Each number is 128 + 24 x the weight over the matrix's rms, rounded and kept within 0 to 255. Layers, rows and columns count from 0. Numbers have three digits each.

# layer 3 MLP down, 384x1152, rms 0.0932, rows 108-216, columns 128-255
122096130135120101137141131111133179099153151087142153074128117123131114143142143082136116129118111141145123148130142147157110161130112135094143118088122156080113130107129153117121101115115107149143121139092160137090131152118156137127112150179142127095148071109156133137106130122158130161115108120107142128131129146124105169157078134178120148104136156128152082079142108133123099096143
128164136146162132118112155127147154137138122152109121140132211175123131145124070185093140152087148106072103126139148172141147160137123109102106107152091153144118125124128075121152115113122123095150071104104132145092127103168110157103103131126133187105123162153092130106162114157128083099137136139112112125130130157103136120124117120155138112128135194102115108132144094071135125117097
101118105127103106135145111153142143155152111114145163095135143133101111083117118129184136070118121195113163135145113062163131111111143165089112108113124115078173141120147105090124135126097138160099121152068117105108110097148101129153115133098093128137118156144123130121158158061121112115129113118160118123114125145145127167090125093147073149151103128107120120147140116118173089115162
116128133101151146105149125138124157132148142138124094134089125117103134138126103141121118080170126135122104116174136123143102116164163106088097110139116109150076092119102099121102094173130135082123098153124082095104078131098125129098106110139147139112124154158123086129145111138148112107146116154127095111138118158066118168164128106096118125154141119149107134103117117129182133151125
110153160183123159058172183114102123095108118154107153148136129116128110115084131128120151127111121131125125124120117122134089108132113111136087136122125148136075078133109137133140107113124166106135147136110119113103140120148118134120124168088126096117130121140121126101122123152133127142137142138153110138079088111111117111144133130121157129165097137140134147111170115159132131123136
152121153097134139121153143094156161132114110116143103118139114149092165126136164140138120118099117168163132131129120133095104088119123108117077179169171096080121152130163136129120158146144140148151121130139125131160113090156131109147095150154112159107162139122153092102140100167111136092076143153136115081108139148141111133128133159139147135161104133134135104134122116156105080124165
076117119127121126114121172107062132119150107126121128149115138133112119150169094097137165138123112100142181136159165114142162113110136157134170099091055085107132112133115105099120092141103143114164151124152150157153139111189115150131072127104156101143140140124141113092093128116109168125125123083131135155145086150104131142139137096140151139130134120103087124128121082111103127143179
144124140150158157125099135115112140151181131158175124149132151116147158145158124140160091132161095155125113142140133135137128136123135121135145130176163118106123111142085130086091112144125111117087131110100121087103106152140155168160090061125155125151081136116116135117087157138136175143136174107095117125146139130118106153134133121135141143161132126097158092064099127140160137118132
137089156077138140109086148123093081120112108105109104100126137127115161102109094074137125133098125124164094149143138135118112102146153125133112125165130161140120125119118137175123123145156125129152123132118091126119136110145088180129161107129118155127139097139127119175144141079131155109121117087072079127139138182120141166141103139094116156145071156102151112092101175144136107131105
125120096103102153127152103116118156090096106156141132115115162141135150118090147159073173133111104114133133134168179113154132104115158121118116132106115130134094144099123170119112110104100121140132159089121148082082146135131118091096116112145113104177112157179141080142120098101118124114159088145111130123174130153079116158119146152105134132139139122128129136169125098138159071124156
120097117144113118126156155123153129138130124144112151115125140125108107139097130133154106131132123105148113144122114145159173117158142141093113120154101131117094109151152135061127136120122123107136092125165110118124139113081160145107134134143102092143123137156124138112140087153161119146117178088130154122139139161174148082163127156152132085129118119118136128160187099165124115140106
164156153125126117114096139145109058141135136149058102102099123114116126119144098108122154136128163150151149118122152085130147164124138165090136134080150117132124127153115120108101143146128137122108174136131174120167122127136107128089096117146113120138132095125110109133097102173123132144126114132142110142131122131142068118101124171113128172132100146121168126155117174163153117161138
173147112093138110128166138174153160126155145128141109120128128114147140090155161108121136089146148096135106122116130119119123144079099095122142095120158125061122129114126107139101187138152111124102164147129136137121121163131102136129119125116139141126101124105162086170122136179158132166144104139118145121112104136126100162130148094066138150140140154130109158103133125109143095178151
108106157139173112148128117088131163114145111127158154100149115128142094183131103130114153126123111095134156110106109131093143107121122128126133141115144132123114176143098116147125080131146093122158145099155136108160108127109143132135128147106123125123112143154124112148111124138123092110088124132155148174112121131137132138189072170137114117094106119127101135134096146118093140115144
134152152150114121121133123098157147152086131139071091125149135093154111126140144154075155157135119174127123172130132124153116111141144134075154089119125124111091148148134114120114159104110120170111132102122137137146117123138133098105158095150107113140128102073120177150145115088158131122164138143145112098086095159136132112135118130095074115083143145126098070140175130124140121161143
129168127163118124115174142149124134147138110059138113116127127137101144115155145139137117148125136123099137116178147160123083148139179187127143162104134143130109144119066126153125156131166151110068111114093127136103166120168101125108155153157076125152150165143161147055144154108110165112170134108120118138122153111169123144142136144156132111137123110132136141150127148121152127128091
142103133141103162133137150092130151130149104117116144152096129121125154101127146079066136159173122191153137133117111113113130136161137161149122082126230140122121134146089118128160149125169125139137121146115130129155148120119098116130096110120148128111120124133121162119128139106144046159137131048124108169140119072137164156128103113126135147088144129111130133134111171151131154145178
148091147109165102092098119158146083142165157119172129106133114140130123139146119108157115132109152135142121129147105136142126116124125190108127136128124125095172141140148123117136065099147102107128083101132143106112136089093144119143110121065087107124141151182143137163139115129133091149142123137171161136103121121152131109122151134103102133112105131138113109110113123121128141092089
124092124115145155146111174116151093119155157136115143115146148156094147111143160156116056131129127131158109091097100092129108115144140089140169078100116150127140138091125138125121130166132152166144121122098141141133147149153137115118116157134131122093132130122080154091153096153103113132107141132152149144116179094131100124175101134119131119108148123109150138123154119141168149135161
117115106174148105124143108119155174115131155148120152170178172118136119147097135107108150138113150161149165107133133132156105132111072114157153098122143138142149128131133064141105124103133138106122150141158095133150104138152168120117094157126115124119129128148145108140100157144151137165122124120142120150111123158174092081128128128131113154143118122174170114124146091106117167138114
105115145129077129115112133099115149132132104143101089094131129141193150105138078134130144106116135107093097143151158120107126132123123148140123168105084124123140154134164151140137158127146104100139141145121170105124088123127098164164120103144111156108126164122148127134150084140140104136137122148159141126102154157150100116145142146148086117156151143097107101112145143117121110134150
172115145123158144123127095113099116104135161117100128136121155126137132107127119100117128156143106121169088087112137135110094160149105139150135145146128116112137132120065094111176090116125156108088161107117110134108140101126129109123102106138103121103152114118120134153143153120113087133157122068149155146129095145113071092113143135127145130138153126117103129067134104098136120156153
163127119116113078123163129123151118122179109138162136133107129104118111152139132066110141139147129173140108174115159139106090094150115119162114168088075149081128106121122124117104109116152137161161179126131161087120165132101112146128125138127156123135118108138103114154137097124144127132120133157120093125126137127153081132129119134152101093163085066145158115132132073187111113144136
163115120115106114083102128101123088101132108114128125122137131116109135105113159131090092113142112140134104137144128148153137121136087119107123118156101127136145151121123101137109124128183108113099123126127127101137127055103109084120125161131165116108142156109107148105090126131143149127129125132187134142122117093136143107142132093159122132123158135127143117138128111125146135148130
120121120133148115095112098114101144145150109122109121114079131126118112117085115142137104129121151158096134146107142118110107137141094140129105112119123113139123123122114140134123156112174107125100169137149145139102136139123135167137115121069138161124141118160096141113144143152126111087160133102146111102115157089159130128101137116126079118139135125090152076123115108163133128118127
165118139086058124113124166131142113105156130078176119105158113134163125120102122114147100140138118112123089096134128105113127121162140144135147158126126126126113137136107149139112089137164138078081133109077102122134127133123165129138131159139121106149136078139130105123121164158078127144126142111098122125085165157111103100167099157127185154123128082167150159164171138168161121127141
131146116139110137178081123149155099138084155132122156095114112147112129116150139133124131153096133136096117141095145139109119128113157127130146155162076126130132156133122140169129103114115110167102141104116123144142154107136140125119152118132126087129105123126086102102155133099089113129087137088132105174178116186087137162128121113136143151149154124062102121139116139109123102152116
104114176116132115157128140104071089090100136126116137153154053136159127171162156147169102177127167153129162139148137114123154146149134135128114163112139120105120149145141139188150097080120157123144123139098118161109118086182100135149127129130119099162140165121124131169117118136123105103146133104125133125163137148145167134123146123181126111106150164118080126105165164199168138144146
145148120130140122116130141156113114156144140132112136158151136102084118132128150074149121143145107144096165158139155121124156150117091122122122106142124096126142110140117160110157131097117141179141112126103090120114105113073157082113134147119116098149114102157121128131101132108143089152163128135114173112135156143170152104148133137140154152146122137148144164145122156101138124116098
122133124123169128126116100165124066166096082120100133140125159165132184133151135130132133134157124157138091127156173094114135115142134156112112102137096132126134135169089076153157102108117131155160148122153115159123135114151136135172130091116118116144080148141138132108125180146141077162149154130154137135110094144146065152144149129086143152106120132078153155106102102127142146114121
131125113153135099140109139134090115150101092113147134122086137072120118158154130092142126075129102114113098126140127104128152149189159169139137120157102115113105070145135124155083127112140146117132162147165104138128100136120102111124129148140106154146086159124098141144156124124125168161145167190132129116130141153124103104170140105125116158143129109082121118130111085136131134120119
169137166136138133108140132126087113140098100131171139102154088123115163123112117113120076091143120148100119112117149170117072124151135116108092091130123111137160125153130135116132126133149142107145159120119115150134131120111141172156164116150138184102120125124092136092127151125075140084114193121108099147098124171127128170129103136183125096151146122136121115149168137122116104126142
153117126152101140121130141098097101148146150105133089108118127109125143157159174140118098120158109140126108117150143136134123107142108110122110113132152121135140128106152118066121143101143124129175163139141166122159149139128117145143150172127098152143094160132128107139130112113148158104108114132141094123142126133125114136149122094097134154133131114111120157122135151130119120111123
109118087124123156122104109087142134149080125141127151119076106135154097137171122135152115128086129112122126115157110149124089157124162111167097120083073149126124096075141112145118148134078110193174161157149131107137111091127158167130159118131104133142117133163129098117130149150137074155130129150130105091116110113088143134119137116172178126142070085135142154137148131145136126173128
131109124159148121151104142136111113119129129124079111123154159142108108109128099095049134109104145110108153121142131120154101155122109124116166156127121099177162106107122130134108128126125110101089166134088079119107132144114068176132127096115152114094116089128130075160142132105135165107093126144136145124130162127100094092105163127096150174150072094154161145144123154116172145137128
140101095138152116127114141145109119142154161148146132112144145127138198178131146117111183131126155144073104159108121086115118155127130091126078143086145128112135111148115121100142120097112075107143114076120200142085137133115139104132117124087160082142127096127111141111145121116106130153141137103101137143111096127089130132143135150140105143126152114073141131091114117092122121158171
099165106110120100119099073139115140133159157107131113133112117107138157161077119097135150114114124133167117150149122103155161087136097143102143212130102112127127123104169109115163127139126077130146135118166106144150126118135093146126105144129105132131142157120115109165140132132103078132145130131106103113141126157144140134131136150161105134102141093167141131159165132126087146123109
180150139094135116156113129135106106089083129109051127129148112098135096149114152075174129084118131131130099100104139088191145149120143169131123127092128104143116159117120113124138105110155096187110141104143105156129119125104124139130106135140132167106110120133101119126111122141090123119123117116112106125147133153128173117109149156129119164081144171101149118130135111110116103104200
098114153104105133142150136094166155164159098149102106156134110158109150113137160143152170100144128135100156173114137150107106117139116108114147133098146091129117136133065123145131109148159163155137097076144148122137135142133128158122150177170105155170134150126192138167144107141137106118120154153119116096118115106129110136157138151106123094175138153163127119095143095153156136129083
145129144132121107148139149167116126148124132139097178168113121140124136117100085112117135136140134128125139114146147120116108094167115106121144159164133155127127117144115108126105080135129148107103115178131133120126138114160148153149123142141120130181134143088171120069165140138121138128132147137107190137131112139171158127164133177088105152108146164095169114115132085135139096147093
164150116130126149068164127144124138087139151147137144105114130116112139125126139122113159091096149135129137137113168105134116139086103123114096117126086150135164158097128155128166129129115154134150140113151118127160107120132134119157125090128117130098116166095109144136123147122105081131121131079116139114145109164128153127142120156159111129078148108126081128107137115135123126111127
134156119132172142107139116144166115110107131141093158078157131127170158143119108079143165125139133133076121168140120208141092133175154153108113108133058134098153126151124121110101093155143149145124055169187104131092096160125160119128133167156100108081135071132112086095113131110123147119129116147146144136108106131120097140116096121161109151161106140106112131110139094146107144126157
143118158111107122130123101148102101114128137141145128127153144137094108126106124149150117168130114134126104170139088170098149146101149121139143151091101205146120132122159166114151120134113149146159120159118145125140095124113136104142134164098104172126104103171099155136093126118122139125129106125138115109111119137073131135092138134060114116170135135111171166096067113111135174142110
105148086136146156169147129143111161124146155109152129118132137128164155154119162124142137094142152132108150148102118109098155104094129122086135126113139109163143106147090117127129121162142173104134117128141144116088133104175116102148114163128159132122153114150156103099107166142122129120156121182123110101082115136080133142106101106131118130200167089123147149117138123126148120119121
106129134089127113124124119126123119115138115108104087111125161146147104156119093136117127130170120116105125129157128101115132145121119139109132138156093111124106118130118117121107139130123133146109115135120112110128135142122151158134151092137146098112116094139153096127117108170113113161126188150129067137107136118100149108173121086127099132124155147077165139135123128146142097106151
151152164103135102125142105161113125117108136103124127151119151090124122128153112141129122123140122109076166101118116124126154169153137063149107115124153100132087149148138131112119159140151158125149169122152103151097120139138156102079170148133094105166101112124104109139170102141153127150153154118129085072120147129129102121115153159111088129120113103152127133077161084157123100134117
132146108139117157133116142147118144080123162144149111156163135164105059171161150106139203122100113107152114119114154098126140106070099118182164141117114124139159158137143128179149168149086129095097119170140152099114121101107119131125098117103139142141138115105110155130140128167145132150122097124134131108195156119096126111118159094141136124134116148162105122179105119108141122127093
098115093169137110138117110095127182138137140135156142163115110146118126123151146155099202152154123133126144128164146163143109155143077152136154057107153126154078134136127164095129120134109153131085098161121109144132110101098099109105114107182153140124132132092168100126152134193184134162104125130124150148157141111107129145163111111158106115156170137164130084112130105112132132149137
101108138131132136167094133115130159152045134084179111102161141145146119117116150110134123130126099150157091152149142169132132122109112155120107113124143101123128107142052168121147097145155139130161127106103138128159130130159147111153124161180130135148131150092118167101084103132129089097098146114121141158119142152161163105130119130139101139124131105171057143141102130113125103086101
110150174110108111123128118183139154115126118137116093089148116135123144133103137125132172111157150137106171116158124112119110115148124124155170165137155109130141116121168121114121111155152138127146145128169165088092121139098137145073116159163107108110157161132137132115070099150123137135100132097144120132125088145098111127091096130095109141114122115148182111138112133103181125099128
128097157099141103163120115130109107133113144097137126138143166106143129127149083138129127128135152160141165172090162137084137145184129134081128112128123113145143105110106121122084118077131146095125162083129138180116160130146174091156130094145121153137132162134115127138123139137141134147102108097145109117108136093136095096142128147131151141105097138113162115160119116097048133108132
123115128107100162067099055165111143157097161137107117177091124125097092085114140068191163089106109144132137112117164126123088133094151141115129173123103136108147145099119171133125136144148125135131181107114170113107161122098106180107156173089118154189133110160156146119172159146118135097130141134108128083146119111099097128142197139136112122147094140118157162126138161136164146181087
136136166139132138138139128120118120155121161103107149162143120152157133163129132087130113156116151102144073123075100096137134137113138127142188158094101114068091165139121143164115129177112136147152075135140181124126147161119090121124153079174177122130127080142145139081138113112176137132144114081126165155087109092125077133116117144135154149120097133085112132122145124150137124124106
111156157150135141127121117075213158106117123125137147157114157091089125064159127136140113148104131113137118143148129130116106139161141094123117119118132145094114126134143125119100148129108094171122118134118195122128135159143118118172133132126094163151092124126143129131111151150107159138154128118090107141174143140099094141147151137135140120156154064138071158174118096133087110103101
133157142086126100115135139122136164113132154155147127156126105099131139129130124160117118088117135146170115115087103132147126116153147169101120168146163130160143155057160135095097129111124140092143092133163105098132130112113107091136096151129120151110148116093133116144102130145131134120101135146186110155094129139082152134063148117147131133124098128160140121124141168177120133145089
108131159134123103096132163148134149136132124047139103128118067113150143163135125116116103118164176123150112126086123106112144127119141130129096117157119152137144125104130094108142170123164097130128170121127124134175146128113120144131114135091107099146086126132100147159131120048133157147138161130095170127113145116130094115092147108139136143108124103161122149127162144115168104104126
154159143128123140111111109117166128111134115155144131089140118159129124068113125119124138142100140136136112139131154139141147088109097118136106152184110082168152118158132154087151115066112134110149194102162125126169165149123131113093145126126115133132120146099104107082120099093080154161121079133137133144151110136146108115144132127131151122141124132114131114145104063119129123173110
145075101135146121146170084146130155095119140136110113109126138118102110139113130117126119086133111124113130089120130123148137092133120119110092128114104123133116134072114092128147126121100127139109028117095123123145178156134101143133107114185127110133089123114140123109124127137149109113113086104107176131149135125132099138115127092137133151114115141130138094178135127087139132148087
127155097123109150116140147133105162145092149125105149118150072127130169124121119120133091121103126102158109122170189127116122138120103135159149116122125151167137199114080123154163151115117129115153102102125145142137115154168133130092129117141184121168142170106113161150153105109133110152123127099092082151128114107135155134105108167126154142101126138141119148126144114127114120112166
110138130148150122123170083124078103144152113116116137131130105138119188066123131122118063139124138137132113213123166148117118129090110114097123114126119132113113129098129143142123151114133110098114137103119117137073130140149107141131137127110131165177157130134122118137138117115130164136163108156145134151154156177148103153106105086119130125170119124160140141099121126074076142112135
089109115152127146170118139099108126115128167137136112141117129156068121174131143141060118111101122112101148138149118124143130159106160158145120134141108175132100143134139116132105155163165159137141132135128182130096152077104087089163106137163144140097090103148161127125135135138148085150133180105090136101142112121090103135108156095125116070122103108118162172114102166113182154142172
153127135125124143079137075098131145062133114151137070096087145133135129110146155117162119158068145147144145145117096153102093127137182155120107119165108150123138125130137117091103096179069130158099134117108131142086127126134122130142141118132147133120116134123152127133099080117124130175151149102098130143128100140144081127129174116120114166136077129130120061100191116125089112172129
096113125097104132116166110096112154167158160123145140102116121118097089073124166161130111102103117098121165130180114114133097096103082110131122125124153111162120116145161104069144169136159126132133070128105138159107093127099124130157098159097118067147131129143117113139159099160110080111103142108125148084116098155127142124138126109144165125079136155100145122099109086140077125151135
142158121109115098118147151122147095158145121124173136112147136123088111162147124156128137128112134119120140126093116075083201129146121134141112163138122101124179130135154140142106115097104124144169124123137122180129135124151155144128119109142115114107103109156128165091100108110128094190172128151127187122143126141110178119162115115184124127115165128134050128140156073134096110140135
136137117160122115118152158144113112094128126107131130119133105115116131152114110126106162091107131116097102155142098167146131141136152093120127176160124135110106121164129093145119145153098139135118116140130080122084082125127089124087148150080131156200105097118140102102146093082137118139127124152158072146125134131151076166149138090120098140148127091117108132092114159140155144141119
148122132081138148111109138067158073186150133115065126145101147119134120109179142139133118130116153156115155185109121120116160109144133125135081161122134104094158143125130138126122154166132129126126135114157115108106109146107139146171131157152118131126141141141113145128122100125156121072148094109149121121174123152180143149113139140116130158091174146168127162128152152162135117125097
142121127133145108125114121178176114081142148115115132147098157156123131149146104139107159137087067154125143183116114108120117102098118144184166086153104170115130126120102117200118118099156092131166139154148134144126121126103128073130165128161139113149115126125143132136190150141170130110162121147141126143122164128122117106136109103115160102151159153109106163127134145101113108144137
124146150101117137148138119134120110118171115157123123123149093100120106109132116100102122115115125129129160139095139145103154151119131110134102158117152092175154164079147099103137127118142159108121112094109133134156130077118156110130122146116114130130136086107165148141146136127154122097133113114115139109099150104146162098142148107104117174101113125148134116124138137115122140109135
112108132120098161137088117126115149123101110111131109176126126131153119099154089148140167102140140100083144103111145129136100135131132112099101129090112154128130129120183154149105163149100171156146189116104114131112126158099107141086126150130110112133095125119115156148125143118115119082127123080097193144162127128164149126103135111133098112120119157111148134159137163132120130115122
160171127159096117095111176105087113108109131145118143148123188132102093131184107122116162102092105116173112128118127154142126147126135081137146124135074165108106165147111111159147138170140161151127119144120082105146095148134120157147112114162114133155096147102133118107117118199149138097146130110153145127169143109167108136103136138134168096117104135120126127110131118115127128114115
156114117129099150115140113129124170121120129151158122166117109121147121111171115131151115131114142138134168117151134151141151147099140115156133109110116106099146105093167158149102138103135168118125134086144177114133146116148145124129133133117176080108120148115148149127121130148166131138121158085154115114112094108135117138168140129148133144139135165100116105178100133143151102122120
134146132152136160095121158119173159151139147127100132123083106082149112165147083151163133116101163151100114126163098138105151132150130145113174136118130145130101093121173152114141155119174119084141147156121113120117085113144141162128134111162175118088115138115136128137111117118133092112138153110120171107153112128187112118127141137127117117203130094127147121149129142148114135163099
098094102208149169131132169137182139091148148115072155184148141081141109172108094126139149144148134097139179146096107087087130155101110141169115103151104146097113124127126127159111154114119112109134139081117174116095095122149154145171125138133101148116104123117082132174163135125163081122147119120151100135175141140100101107058146153124191158112155092105139135159114124170082123165142
127127128122133136128107127123101127125087154124109124133116134156125138148119139092135108133113128124170126150132128135105116127187136151065149159138137110131142112096126098142139091154160125132143134119127147107131098089162131098102156161158121088139132111103133135125130151058105114149128105084177153152105153159109137163144110131132121115122174103118141126144104098092134139105134
171106171074106120141115122086163155165139099150103159114145114144144129155129150131148134110147113164127144111138137124085179133161150085102146123133178113149086139125123120119153154142143122115131130147147105134128164131107123112119144173155168140141172156140145145114117155143203091070092109109157120125093142103106128133138169122184086111141118123128106154142140092136144181080148
116120136143133095099162193121175152141124161139150149139127105124126161143128133140134139174170123127117152127135151079109134120162156134132141101129158167137141128143104153154142123101108158097127113109145137163113100075179107146092142141109126165119112160117150129102145114141115142144142187114133130090152128079158159124105149117109131124118127106070153054123146125121122145145134
152136124115116118142136165135141152083119111151174094135149128129088123107087130117117134085113190128169142121121148132104084116127170142163095105188174101116093109144125144106142124095113127149126142131129125113116139136129144156150121138129160130158160119147121135145128138134134149100148112164066127129104136124107193121117107127114105132123110110132171135128098102095122064141124
171110154103106082130160132122110148133115106122159074058168132153157107125134138125088142153129162076135123170132090184105097106120171167155098121138111174115129140156137092128077134127140102100080100115152120149092114111115138111155129104098105147176145135095159130099125118139139109092167142157143094103128140101169131124126156124080108144104069132100153102085087099220138134122108
135147122192153103130145078118126102161125107139102164118131105134107107122081112145115152127152108103102080138092074128132169128119120119121152109103152093109145116092130124142156151125142093139131139130173136139154096131142082114106170097171144140135113088097097153141094134126102088151157138166142107139145116107131113147093119106146130130119113126105123125087124155118114172110119
139085171104139123083095128126164107121139103116157117106142129109115119127116143131122122158131118095113126141125118138124057122145110117108174144117147142177147110119168113143109123142149118123092084142132149164152146138103158123109123051114137128086159117101151144110134157143126149102100120146119129104083139125127131142163156139106157131088169160101119143159092140115129138154167
144174138112137108137155129125128110100096169156157154156134126140122122108156149150144127142132086124115098135139151132175179082160135164188136146116148188153130149089153108141179119155128079099099138147109126143116125131121132120128115117074188161122114138116154157118150179093118144167135098149134085134117154122110155083136149128144124106120077104141125139161161156122157120128080
121154120120099096115129106161137121157139142135097134096149126163117109163133144108145124101151123126118143137142117133141119111115131112169110118114141111133114146102173129147120151135116121139140175140109115122074136103145124156134073124087156130106142101150113138130162139165153134143128162149156118080149102175115104088141138156105129130066124162174113138157100126139122102121071
153134132174123112153144093147118153163145135116126157131110129093130133100135137133150098125148128159110136104108134127111127137149074109136114119112093107148162151159146128052104193062089136099114134132087148146097151160130143121111124171108123113123139185174115117137129131135142144106141097096143126130100163144104131133113151124131042112089093157142159103117097110117133127112141
124135098117137149133152148101068120133132161152102095149121128158115169103151155131129142155124133152110143172131156126163122101154105074089136152126147149126175136129117141122127114114097126115131106155134134142155105132131146151099146141083125125149171115104159070129141151107142123114141120122093124102089107132145118167149154154112102167124105116088177147107094134166156157169110
121127136105067133107157125152161123092107136111104168111131129119127107093156157116129121153156126128136135146122161100111151125122137183134125151127108089155148141127133134147130083154130162141125152138132125148157103091119125127113130073141113114115125120116138139110125131120124153126087125141156090127120120095136120144105130133103117129122086113092122136135122122119147143134078
163149146155137096136119149154121148117149127145095129136120077141091131196095094130163098144162130148139122115145105145117154125155095125105158142121116144112158145077149113112151166169061112120093138136129181096118163130106135132113118155106141083120132125163113126103103124092130093161087126140154124124130132172145115116109124152151110161141157128131151162172132090169148108171112
125119086134110100171162117064128135132122082126133125126133108125143121112111139114153162119142131117113189142113138186127099159126112111135124120124139115136126112122095158107123147151125100089120121141168149104134179163164102092164129189134080134133152118164122136124118126099083167083082102088120134149129154112145104114116146167090146146136142121162137131156153096109128159136122
102125133134163124116111136088117134138123073130146118087147114070132162108139154156138139147104131128175117108119100130126114081151112094125102130090138143104153091093165124118151140120153120116166129090159125119126103085095116138129131099091149101110086114142149119093159126154120155139134121161110077134093124131126122118107161168127121105108123138133148138173088124154128135113132
085142126102129116142064142090130102151140120156148146117084107107131157142105103137164143149120160093119131155129168142125139146122124137075140114141166117121140135131129123127097152118147097155138091140103127117135156090147185160083108068135132114124097165106145126088119101143158114155121152126128153122152111125137097152130126122091147113112135125123149132185118102151141092045118
142104087113109098162128122142143081079169143180149060108152131161126109128134133086129104154141075073182126177088110148131103129092100122123138096155161173131167129110129129112135087101151178160140081105163108196079134115149132095148140137116070122173137166116132159129118116094138119115146116143104077133131124154099165166134115042108134127115113148102133135136125124145150124129134
135140105117080129094146120095131131130083175140143156167091134119136133113133176149132155153135135121143102146102103142130083142119094093156161120158114109077111162129126096148124135139132134127146118147110129137140196148121125144115163107152129099115106120133133100152152169123119148116160116113131134133134162130134150089156126122118135155108108199077103158169143131068164135128124
127127101129132158135152136171094089130102117139087131099145114144156119099121132113143127097178149107176143128121183113143121103146085135134118121109113109159126121134130152108129131136091149151145127147088135140135127120111123145127181123136096145140149099140133169122142175099100115126121143098148116094144107145132130106090153079135108159111089113125137113092120152155148150130136
137142116149126174122133122100096150160069121129124138157111125111096160143121126169191131127121135072127170172121131159134168133172097141106114136178110104094134094121149134143149089112128115130143130118096154123095149114151110128081103116125167089087121080120135096101110106151175127158130189121104117092128114150143134165104116131136146135123106132115147090115131154140125114136118
129096108145107112142112127098122115126099175125118143104118129117119158086099169127197145112145132175190147099112144111160090119129112112117146051138149148121106137090119127154124163146093153130157076148106130113153109120146127136132141125114142108076140115106112148116138124081176196143096130161128089114122118150180134113105139117095148142153108154132183099140112149161145136144090
107120127148077123147125135114110130126177175116142121125127121087111120133128156140148133099111127126151120163116136125170114102133129105080154151136106145116114156103107110115103144117113094115135139132112181130123138114144128146127158119142161140154127087079131131140161183136105121115107114141116051133144133130095135174122152110117143087125128109138143141137082111145128092161118
105126111160161156173150125135148142102140144124183146144163099106118134116096114139166125113169127147121128134101143136140123119118097109111112106127118108113090144093128099150126184122108117109139116104135123107107128120149114125117085133111105126129139116122147167105140167083110125126123093103142092132103144128117118125073108140119130156096103148087153096122072168118158134127133
148085126124117099092110086134125143145162062145088143089163105116096161146131146134130151063102139132174082160122166146139139150104111098128118132128093124139180140101140146144143116149109099144139104140151122124134101057127075116107177110104130151156143100106163129148175123127120113123094142161132114093168125182109128145139128156136136169173105149137136156150123161127107109107142
131152140122085136111093077112094114109118132125099134111141128140127107136113084122089131082121132119144109096114135177116121162088141142155114116150091073136109124148084168117142090116100144158154101148123114149146093176128131125166122130148142119118150089120152158087149112137086113143114123154153143100159143142106099105113142145087125118156128136133096142112107134127130118138104
162118097124107150098164117154113169115191119124112149160132107111130155103128150132119163133114116100111127132178122143074106150148106145139122121153111117142136166129152138143112132093182133141128115167175075090103136118124120125095128148148166153144104148130148091135152082138095100117118132120153137082128081147131117117157115145182162111114113125114148101117159099113150127146099
126159122117126148154122109112170081141104126106080087147088150105111097158149167158103110108140109135117150117168103199097121101135109126118123105140137188124101174124121146154133156098110111149116113117144113145095154184123117123147117156079128107149117122079133115130085089123106173110137126122123084129140087114143117131137143157139121153144156127127085120150096153100101070176147
101150157138078114142120120118126129110092126109115121127128111144149143083154134168104149106119148113085108119114083103148130177104138142130133115151098114127154123167097145158122129155105134099105140161143105113154138124156156081131118122147111122148168112110121099124101113180161053115111116102136136157129144117115145084132134163115127129139117135115148096103112098141131132136125
153128090130100152137130112142118137143140150009115159099137107086112109080131123130169117119117165147095164144114081114124116154110087139088123117144105110111139110160078118154145126123124132100120128143137174160106106152127163145098131152134122111132153152126110120141107136126151148079173151074106152150089122114112093152140136146144142102130137097142140096145123127130151211114120
209157129122170114159077088147133086159136117138122146090123132160182128134162102130155149110104132121096135167154064133104144158118120092135147123120163128118158117095135141145118102118150146128169090157097152123069132123097157164130105162129124134169174112190138124169120185153119076076114113132182112112137122163106098130115122116092154132121121163188167104157170155091108117104102
183161121141139112116150150094152109158111142141131118086130162123152145104164102114156078138186142153180098174113166164139154112070125095102085149094156126052119183135123168108148132121129109122139149126104165146161119156142128118116116139102134155139098107102086139166139143120145122133148088185146137128139119090112156115113070156081136149113104121152126144114134111157085138100092
127144116103097151094095116147103104145144145100121098182081099153168149162089114116158153155126112168076162133083134097138101121151122123085111136114147144149144073169118160097083108095146172133138114098159149113134172085155145107128126119114131141144157134106113125159171083116133116087142133125100117154117086091122168097093110116129135124083116138129149135178139138138118145094139
117164136128130154135149176128159114090101129138107146131157131147139152127139137106151112138089141099144131123132175158136132174134146109108116115122125149099106148146177072168104157124138163086165107117123148116133127130107119122138139081098151111122140144066108081105115140119109124129129126150166132160151077126120136161129125109128098109120119108119083140104082157131086166095142
128130148147148126160107132156140141142174125146090125171129091127101087098143111107119142107075128134088147142140114134126145138147099127091125111132101112127144126119131137127116074165126136148129120199157125140160139091167153101113117121092121092146137136139163135168113131114137131120138136161138165126139104138101086144140154091108147093120149122137083134111145140121133123128095
151087161131117129145144134081120139135121121133114176104134145157158112095128074115155122121123117159149154124143145097103132140145091091137135124115130128097104158123138093153086117157156177106111120126071120104106115156138083114148110129136102110104109097130118100115146146158133123132150085155141117142106113127151135142075148111126136157114120121119092101132141142156134118118123
110123130110100108140112201092123103143144102113147096150125117171138144104121110139122110104071140136124149086164145100110092133132144143118124107088137162125113163193134098111121120119133155161125102104165142106090136103133155136178109097176153137102128159090121145124109129111148143064134123136110115112113112126122149143177105141113161115138120126100137103129136077140128115144124